{
  "n_kv_head": 2,
  "vocab_size": 8192,
  "norm_place": "pre",
  "positions": "learned",
  "attn_scale": 0.102,
  "init_std_o": 0.00512,
  "warmup_steps": 200,
  "decay_fraction": 0.65,
  "batch_tokens": 32768,
  "steps": 9766
}
Each number is 128 + 24 x the weight over its row's rms, rounded and kept within 0 to 255. Layers, rows and columns count from 0. Numbers have three digits each. The size before them is the row's rms in percent of the matrix's.

# q: layer 12 attention query, 192x192, rms 0.116, rows 0-59, columns 0-47
# k: layer 12 attention key, 192x192, rms 0.119, rows 0-59, columns 0-47
q0 103:140058146116139119137165152165133122128118162103103117092146101144118125180153172163131141167134120094165123147119146143119098134083137135133136
k0 107:161124124119090057108112075159130133095121136101120104091118126118140086129162138140117131108127150124192190134161158091137158142094097145121141
q1 107:099110118065115142122156084141171180113140119119098088098124125121121117108159126147098144117144129167160156120122155101097092155098118111143175
k1 106:107096171124099094097127101121140133100105095121128118120115127166144136105135173138109135083137105171116157130141124107107101141086140117135176
q2 113:187124124118094139116131154151090134129118165123129104091158137117138149088147129110163123096118166139095139117129121157128132076111143094097164
k2 113:126098124118094126145132098140109149140107179141120127148160144156140135092185138089145054120127138120116136159129104121167165116114116117097200
q3 101:164141084132167133124136129094143133159139102112165175106128092151093115144087118117162114107110095114108141123084147144151118151161112146148135
k3 110:123108132157172145157128171153136144141132089105131150072131088161123109166135142124089155114133129107093139119140143150078155102160112126132106
q4 111:079073096150137112132098151086138106095154112125118134115099157123155122135158170153161131134112127117137141151138164128150102135114107164144134
k4 108:125073126110148159102106122102104115135134120162124093097111107139121120092157126086116142159085121144107159178156101119116163143133137105128127
q5 103:181098179100132124156126118138087152103141110122154163134107120131118142124104132120131139151151106189119090121103084165093144101168110081162115
k5 106:107116104132089155119101118143119125123113128138130185075117108110102133156104146104138152113114144158119108140133112134143130142094151147169156
q6 108:157087108120126152169124126116170112137113152144091158161145155093153125159139196099127129128112120120142147115101119118133083111132124148105163
k6 107:103118158101077129138102131140108132117157160162135191141147132125160076080120121129126160155147114129144147111134151126113152153140143057121162
q7 113:113144130089140185144096123143151108141119180079091110114134137100134101136112109142128160164144099127124192118094168183129139124144082104100182
k7 121:148122136115112140158121099171132100127089124101109149137113116097125106136128154126158141170145106048098133119129130149142125118126143144108182
q8 103:118157144144119112127154143124109179093085155117132111124098140131115141091131138113127132131160099124158143134128164157065115106127138112153107
k8 109:111153137145148112134137134182169161133121165103102111118106128134142136138117104148156129116127090117105040118156153179105106115133160161145120
q9 101:107102159129101136113141099174136109143110161124144134096123136084112159150113076145135132147126103185128128137106146119127150124136123142166132
k9 111:126170145081127130135109138127150089115128145085135116124135151125135124111090130116153134133099149144164134171118143144085147096155159095111089
q10 106:154121145151105122133141159088134135145115110166162113124105125142128104107151108120121116101159116118126128135110145112103106147111120098121118
k10 108:145135133123125129147148111104153111145141146138165102131100170157110081133119101122134157093114110143107117121108097167148159163124142130122108
q11 105:173134121151127104134121133090123141124139106170118131139156116108153160104104096110122140088128101137185127158140136067110139132097101153107084
k11 103:173129109082117103141100113133148123176117123142099131097134151129136182145135120092130139082177146146133138116124144090093148130110134143097098
q12 107:103070126121122162114128120140134124087135126111145146133110134119091110129134162168117097091092158100140119149124094086123131132106129092102145
k12 104:156094095143119174071099117129148114096164151140127157115094111100109115096154106158125162111097101113136092166135054129090126128100105116122151
q13 107:113117117148162126115122142122136172088140130134096145128175073123105103163107136158128146123107139111113127113150089105107151152103116176176136
k13 107:103137120141117116135126116163141169156130139117137130143163150106092139183138118136106139129104100114136152118146104102074119115151128132134147
q14 096:141157148130165149130135099122139139150142101110118115113140081105131095116121137135134145166146126124102097147112136139095097173121115122160178
k14 104:121133153151125141117137145151093123127130166153131139112139142098125120131155149180114172135084103157088147127170126067112084125086117151115147
q15 100:131162132135107104132144143163137093148127103125148137168141171103129132110145145121140121094087095124128148114132110128124128108122108089134169
k15 103:153140086110149098141083138092137100082150139128160104141150107105124129155160119112142151119149115091138126104131066121122124117144107119109148
q16 097:142135112106161115128146146135147145118130110101146135149133117134148170116161101083152106125097146152106118124133111132085087091114135149136149
k16 101:121099175160119108119127133141106123091116139103127145151132135116109143129179105116128122103142117190114129114176139151132146116143112094159080
q17 103:103112141201139131111134073107130118135156105122154148152131126110143114138146131139113101136143120122147156071161111150113117140103101119129127
k17 106:138121127107166114073113164098123177105153142158119105140187096115145101151102114149107151115161109111131133115172117151144145093090128124139134
q18 101:136147141151110122180104103133180115156135133086133130094124130118130166118127113105105144108130104079117075131149172104139112110111130108120148
k18 103:114112134083125118186154099113175139136127135138117139140108115143157149141123081099098105112127103123126096120145153087104116157135135132121146
q19 109:095129105077149115132167098118083123171142109133138149099080133136099115149134098109152122147115149126103150127123132129110130138161086080116095
k19 102:088143118146166130124141104099112151167110159152120168104101156136148129069125142125112119117162145151090184138116111101117105135137133117165124
q20 105:115134126128110129121155137134160125116099154111131124148132128088135127118119135124120154106103152106111090093164129138134120127153083146164126
k20 104:108117124144087129132108119153129136142128149135134135137137185148121116116130154058119147131153102108111139118134135159106118155130099130093142
q21 103:079128166144106072143098115120155140120123113123141135121133080123134086139084161179175127111101140146096105133165112124109117108093094108112169
k21 104:163097109095145169099113118089115126149136123136113128116133139074116098124170117147120166106088141179138147094134114117118135153091096112102140
q22 096:127127175109135128129136143104123140067113128154137130129141145116104068139124105123132144133109126115095141104088133122150109158152093155120059
k22 098:089145136076099124143138125148138125083115118162122105092153141153141122168123119115145150159109148092155164091150106108120133139135082080148113
q23 114:179128100123137153127123133125136151147107121060075143114117111134143154107161095109118119114152088146108099129137157161156123107105114167102091
k23 109:118141102150160149153153094155110144108098115111095155115109098095128118122080142067117197108103101113115138174105179171144106140112137110119120
q24 104:162150130149120134153125156118121102110121118117122153168117135110107136109072081124148143115120163143111139104158106128127176204104085111144182
k24 107:141099141133132145113136142112087148136141131109123109115122137121113149086121129117084145129104156132096138106097138095150160164113117132178164
q25 105:095070101156114138138138131131144121129129139065126149105117135107116113159146107121150150140135176113107184171169104149101151080156102156138161
k25 108:129116119129106160127160132168147158150098119072122172115104162134157109095153141118170081127104174121096155121177123085108124098119151153129182
q26 096:129085139101125148114112105090120176134098100099124156113144083163144136102123125129090123113126124130096113126122146114093109157117104144150135
k26 099:117134094160108140129151143127137131131159135142154140132143108128098134121163130125135139114101104116118154080077158127106147120158113109177119
q27 102:092139140094094140082091130095169127122149096090165128129152114094137140160113110136142171089160154126119115114168155118098137138106133124160115
k27 104:128075084133128168111118143118121120105134117111109149177119157115144081124143124112148143125159147140103142162125150157093150110128152163161152
q28 104:128148099164153122156070130160091102150159134159106194111135133125134101108073136099145127101140146086124131114132080127153179178148112170148065
k28 106:140116151113097112137103154131146139125150131143159158109122114149108142131105127116127147083147135121160105121157164129129135179128083139132151
q29 107:123127114123121150155144118121083091143099125155110114155089155170170098127097117096139113164134109095116124092128159131092167106132113132095108
k29 108:131141076072139118141158138109092091130141116158107146135158134140145106086096161147116119162096160102114146142138135115161099135122138145163129
q30 099:147138188159186120096156109113158138083155089130110138112088143092137098094143105129111131150132119160103147150115136139148127143126132107166181
k30 102:125100109132089133106106119148105158114140161124146129127138134132092146143139107106134123143138129127088128125125116113137086137072101134170220
q31 101:152101110123136156115126144143128092103092171113162150101139165140138031099096110144132137153133129123122126162142091122127111103059102110117069
k31 099:155129138143109114111145155123140129071111097147109153148126183110120126121149077105124137126139136103157134104151113092104091160147124113138059
q32 106:111119112121133098152109108116123127116108147130142100087153095127139116138088146135119128135094156128182104085109134124143105124159142153155194
k32 101:103104153139115138092133102115152127117142086123166144118113128151107143101075149111161120115099102124101122153153146088123177152143134122149171
q33 114:123096175086157134161133106136106151158102121130111146162085159116127097136117102152153103164093144120157113109150135131137102157124131170104132
k33 112:109173139137131129170099135111125115069126171133133174096130141154177091078132160141108155139100165129134148120146157114119119116100110140135121
q34 107:116162135112167180123098138159109110159130117091118100119080109126115130137125133139169134138124161098116158129089162166099125149108157124110100
k34 111:098164166147165182102131121130115157103136141067135151149114115161105140113150115134125106159122136118103170137154182140111112161100158145111076
q35 100:126115133110157126166137081075126107123155121179129114114134145115154145107117114131121168098146109102129162116130144161179123131122126120143114
k35 099:128118124143167155144137150139128103163134121163110128100096134108174138172125149106144109149135126128132205091136157135130076133108104107101084
q36 108:082125103169135158098102140103094139142103140151108140133142137117145141134177063128091143097131128145144144160148122140131121148171064150088129
k36 115:106135096137118147130119143135156168140113082107144133104109127101141145108138094141136089104103101146131099152160141129129110121112066136169040
q37 113:150147079129060105141132128105133129109146126140122139092158152200101149156122145125136131137146126166143106102125125167081121108125149100119148
k37 112:143141135157108112151120140123120130098112147188122140142173148133099120125094126136140106116137118175132153099106135169153082078113149120151112
q38 098:144133124142121150137113129096131137145106129150147089132106183143094128109139103129104125156138097175103140129151117133111134113116099149088128
k38 101:137129126097129147164119175126132125163108194130115117124102146112140157118138132139137116167116152117134138106129173132127088104124112115145129
q39 102:118134162134108111160124111138158123128147121137077134146164116152110160166119097154063175133125132142117128129124144110104111116143103070146124
k39 105:185099095155136146139167124094127146140108137117146111147166142109152142132092145163115141151128113159115136125127160128109171125130127063129058
q40 106:170127159136142172150120118097142115121151145193114114134106133100151074153120114124125093111114146117098135136155169133193128112131107126130133
k40 112:136109110140106128133119099116138082151157174132117113125094132114082098160122136167120150110111132118130174108134134120139086085113144116163116
q41 103:130128117126108082161195083122123091157083142137099163136125090130145133132141135160122163182135136148121139110134134087138107108143138158074168
k41 104:123142131149108118130098131132157115127123150141115181139098138148143101124116154130091129106146163128107147132119116102135141114093128141162151
q42 109:140131111078088112137107115177113098165101098131142136135136121189122148134124158148134161103111118126120130144144133163131131092167110091137142
k42 109:115099099099118126169131143147089098118150107082103135166111116120150121113145145100137119122095179161154089126122151186117127080160151112137122
q43 106:087138130118145091088133118106127100092186149135183144108121157102134102133105127119105206150136141136139121131128167173106099118107126136116109
k43 103:085114136101089169126134149114136148119124098127140134140137121111099077167120152115160122135107185150134129115131149088124141138154135079085142
q44 098:077179097146099112136116139094125129130108132119133174124137140154120143131146186131120149123177131118151145112105142134137115102106125146127175
k44 101:126139141127134172130105158125132120085143118117094135143141160117126102119163134116109123118121133124122145152127158149161118165124125114099199
q45 101:113095136114066117091150120150155090176152145115139090135129125121079133097112120141067128129129113141111132122092100113138104105067146111113149
k45 102:164081115163156123155148093153119123175139131150095093116101112103142100074088122102142124143151120173140119138117123076168105089093164121156148
q46 106:137091105119115131123168125129133092106102148121157117109124118168132142090133160146140102108129175123153158141101165111113104088111126113149121
k46 106:122107161167144140100089125114129135141122098161150113128070130191124124078117120113131148118141113149103097115120118102121142135118152131106163
q47 098:080145135141099165150110123134156126153149113131142172164084144104133099140143143176139086149069087156110100100123146132111124134109130116131126
k47 103:108123138161126163079089126160149119121121131103129105096133112131111077111121142175120109138166134121121126150143100157117110146119107116119124
q48 111:123102138141143106122138169128133128106123134088071098115168112138105105127139124129105130122144101165112097140122118101137101127088124145129188
k48 111:129117128154114117131146107181146140141096137142143156136123130142112111111164113151131096146159089140108093104142175134115081146113122108141129
q49 106:133091109146158117108163121144130093131130101151117090129113130135119141134179110114126154168131124138089105098119140135090167144106084114152121
k49 106:112110158160170065148123121109126121112122172114122118106102135120093103130126147111128176147158173133146121147136143100120087144137101112148129
q50 099:077121110089166133120148113144123138103127150134114059138151141123146114095145127132173095184129139145112098126140142144144131153128138113167091
k50 105:156104122135119132109133121132134152123091150124123114145135104163164124120120109171101122173092136139167086196125097123127147105102110108155088
q51 100:160134160139117135155160174123152131142124111118149156133127128168143115132134145128119122105123182123120087122125113085122143126122153089153133
k51 106:121125110117145122179111100120127108123136122156139113149164148160088148163111081092132164138130134067135171169120102100133122121105136140133151
q52 106:144125117121125169139100113126105169139095128112131163148108111150117123127122120134146080150064146168108132151141104139116121104111144140140091
k52 108:168104164159137164121059117158085141125118172123157162124098127153153132131097130126174133174094141135141146116107132136117100129078125141136104
q53 105:113173118106101127168117129162090106140082113139145137115162161105138153095139093084139079133138136097092146155107169152166177159083141137137145
k53 114:172187116125144141142069116159128091145097135120120125098149107095125129105098105081145093125128124124128104149139095076116121167157086145183107
q54 110:112164152137175079145146125159118092134135163111131154135115077174145131133111126126106168117161108088146153108175092123130121106115107120091151
k54 113:100117194135169109130130113091108147139126110110126168120090103145134134166141178141101129134120092128185125154145143125135133113143141105100184
q55 102:148115145091122195157109146151104101155151146122093143152136121155145106129127151137147142132132129124162088126084110135135136183096090119132079
k55 105:103133164164118135148127117102140132111115126153126083118130161153127105161159139150081134124152137078135107173143127103128130220136138105133071
q56 106:184190123141115159131133106111145107134111170118096125128097096176141112127100106171112150095149147116129111108082119105139119109141102097157135
k56 105:131144101156104150139129128131193117154113167072147144147127146140162138151142146137110128142121100131189124109144104130136123135091106119114178
q57 113:131111126158185153115131134109167120120132117176148069144138137143126110163121106147116146135089179127112096134133188135137142103090137122151191
k57 114:114083179148173144122129102128146087154156141126138129167141145099128098093098158150134156135157160123136072158098134112091123124106171095151177
q58 113:131077141157162169174128134122149136120132169145118133151107181106114133064133123112131160181147140086115145144101121131118117174132144083153120
k58 112:129140157134149127132105136122148127131129188122118125125132151136105107150113096139110088158137111122123129130131082119128129100090140116143081
q59 104:142142147105120153149111065121160127119098169141131129137147104159154120096113092143144124147153145170148163119141123142122135156090111136159122
k59 111:135100139115098152174155107164151124129108187094096143155097106143127154121132086146105151128148163170153173139129131154129109136147116163108067